Part of a small language model's weights.
Training: a variant of Adam for these matrices, 490M tokens, 7474 steps.
Each number is 128 + 32 x the weight over the matrix's rms, rounded and kept within 0 to 255. Layers, rows and columns count from 0. Numbers have three digits each.

# layer 2 attention query, 256x256, rms 0.0426, rows 214-255, columns 128-191
117147110157114147144099166126156152117127155143158116139115110167145078122093103133075136101110128118108183131118089093140111096126147171103100118170114126197117126107175173135105116089119131
110179137126137140109119143158076154163089118145143111151147110162126161147127118175128096134104121134119107132105104136086144118138119148112097147136113163083109105120181137141148195103145147
141115123142101174165139108109126125197157143134145134161040185160131133136111144159089110118112099155134080145144085156178054161093126158149093114085133155215153157140054129148098110100137128
092137118115118125128133129102119072176098090110144138141121117105090179173127115096148167164065199118098145085122134083110102139099137191127128175180136088066150136083154117121084121140089149
100136142134136122113126133157176125096082115057144135127141069082163177126079176098129145127133144169152137095143188128147133164060105136155160161105102160105179078088162144110148151100122098
144172113189101161120124106120112149093162139098151154135081219121092124116091127117125127126126180096146078100121115113062141093128208127117142176129137094155141135137110148133211110126122146
113147187130154104088137098113143108152105126111146104108089109139123147134126062093156127137137071127159098157116133113130091138129164137084169162137134092132089172104108115204135157151116094
124142157140039164104132111141128100096173125166123141169148078128136170144129152125161146092127101150128100076097191125165146089104133099115112083107094150160117146102147138146175160115120062
166175193101164125144145149140187103161109186100104108101093150101155128141147208122106119109121105139162096099082139121184094140172156080137123126130125148108088155197112112121125145153113117
039113106118107145132127141119073173146161095124143161149132139125106189124116080092151122165114159141157115120109120085094111101106122148131124151167126109080167135114102142179133148136143141
101124112138103085100108194117100183108127147128135175129161094091116118106098113131160147126080137129079191151138141119165101106054159143125152093127083155134163105158142136127129127073088077
151147093104185082159125161133138170168153157115158092114086164105125168128158137112128092142177128155113136133114123131087084145055086177139142157110077137149120103145106109137139126120160172
110140190137130085103153070110151124099109107144140096080124081088188151115114125115123127117117120165157108110140176138143101151098136107146162105127125152158173110157141162195124140138152138
119155122122129116126136157120114151071129091135137153154134132128114115108099091067211159155096155098109104138114095153121125154093127105072154065128136169135098129115134163134126117104218117
159107110148148148129178138125150114150182141134074126179119166148098121130101105078098089098140070133131080158123171187144118129153148128129130191065158189168138131110132106113119160086092077
125160163122138089155126113154139101102128143132079098085110098130077142151092108140150067163157111126110155165155124140185142146136124134082122104126102123160108121144094101114117092160152105
136071132141134155172165108066116138101151221142138139128101131120138115086166128100142101075145101138082096138111151119171112118155150079156112125112126119197127095096152140114136130082099105
114084167115111142161133174100088191165136130159132104134200102157166153156099079126085126180138102153095115123107117130094161070112132134149126126128080143138106064127093117143145140120137159
196112140171186112145128083101123082135118113074169144126128136074090196116127179118126121122152121141148152090114164140177139168139110125094137129098126145159136145113117091131108136146161136
132149151138065147112160110172090091151143148134112106123130104099094190162109116161109078020190102164147029127113145139156067133122108078162131150084115140135153124149145164157165157115113061
115159111110190091161099117099154118071125143150124108090139115086134131142145134132134095115113109101146142188108094117173135123122160149116103077093112131091156176202140117113142079151153114
105135107123153111129129130133129101144148115161180151152147140148134153098145152174094128128164141100140094139150137104137097102118161118118115104098094109107163115135098142091118141132153120
142184145127138097146094125098123027133095100128127139063151120132118126149112141128083129149124105157127109110090126151164117146097124134116146117122149152115202165125129068120142141120167135
146153169101146141166135120153154101118149140189142132100123112150147119153137066150103124111174138149143070117130085162119144118139121132139142060121061091163171123119099139113134153117124103
131099160163102195102149127096104091159129100159138157162120154140060063124135155149065135115118154142112115168124149104189177136170158106147126135105102155181094103105118146127116090115083110
127144127063107135127096155135096109113139121113151159153152123155117112153136085197059123135139130125097138112145105167132142086182152140126158144129159128100124123109129142141134130124118103
088121163085110098125115142189096127119106116148147098086164130191157176138102074191142164186101153115101166179150091134101146125146125136081119070121098174094110137117170109115136121115121124
087105112121123083185134124149187123114088126140076084119157112131147143106128146089119103156145142106127172170117130122175114166103136097109110089081131147050116027161110080118152137166157152
099137135139098114085124113128092172069111119085139167175139134194107104089119143119094186101121153114133125104122091091100156163121122112115116078138131156104132121087109110123127142094095094
146130087139134090139174110091151127114130110150057137109132206106123089091161197094136088135124145102106126124114149143145078133092109106110089161135137119135121165137131099101120057197167190
146131169150112127137143109113113166137144107136113075159126117115171154131116151115141117119153104217140097136086131163135138158084138099120101105109070141156140134130093111167140135121129151
133159140151131204171119147124090178153123099123183118133123109103121137183126130118044111129135149149133099148110110124114139112121140133171118183107094155151148107120071127211161136096095142
163162129111118151132102126154062127093139098137145134099150126072107143140151099141101154101084139134141156113087139112119187136148107118149152060150122164114143154110092183106137148119131111
148153123133163137112091101133155147104121127112133106095106181202142143132182138168141124127120127112107157109117126162099147133112100094101103156152110152168078142123161132109138110112180151
116152187112103086088139093112115159103069071099162094139148131141154147124088135128149108169087153111166168136140200070115117179062095121214131109169094136087140103119156159147155166142126128
103117168155153134119128096133126130134119118131176039155171135204168125122126142128160178111121148132149122143109175106105177169130110137131135166149108104129169147133134158162191132138124108
130078142184107137127125114097107098145081107121156153157159139123098113138155133175084146114092144144142134160160084079206106119117148128137127111139098126115095093126097159145151127101143105
118090113158140222125087136115058166117153132137159198167116131121102084132113125182024120085160153115151099119130112127135117094176125104166137140123100135186151108121073115141106146104099077
106123120102109140121133166143089164142121084094154172152122146184118123123114101128078129113123156077110131159118069091057113101139135137123194122134156130116121127107120150120133107113138137
158221129120111118104142113109121153135148156126177148136104107078107114082132067088184127062143113121134144134139129104123094165118105124145162071115146138119159129137139129150139212118160132
143114121164153159118100175107154168169111121094163089167160109121111134094101130134118122095087164054119198153095162117224113128055109142141124122122115127140149076074102124120117170091117115
152141129110115139131111136152117110091121120141102142097163155126136121083077129139090136112160125183123104152125122133138131158132161129137102093132114145125123113145137143096084171119115146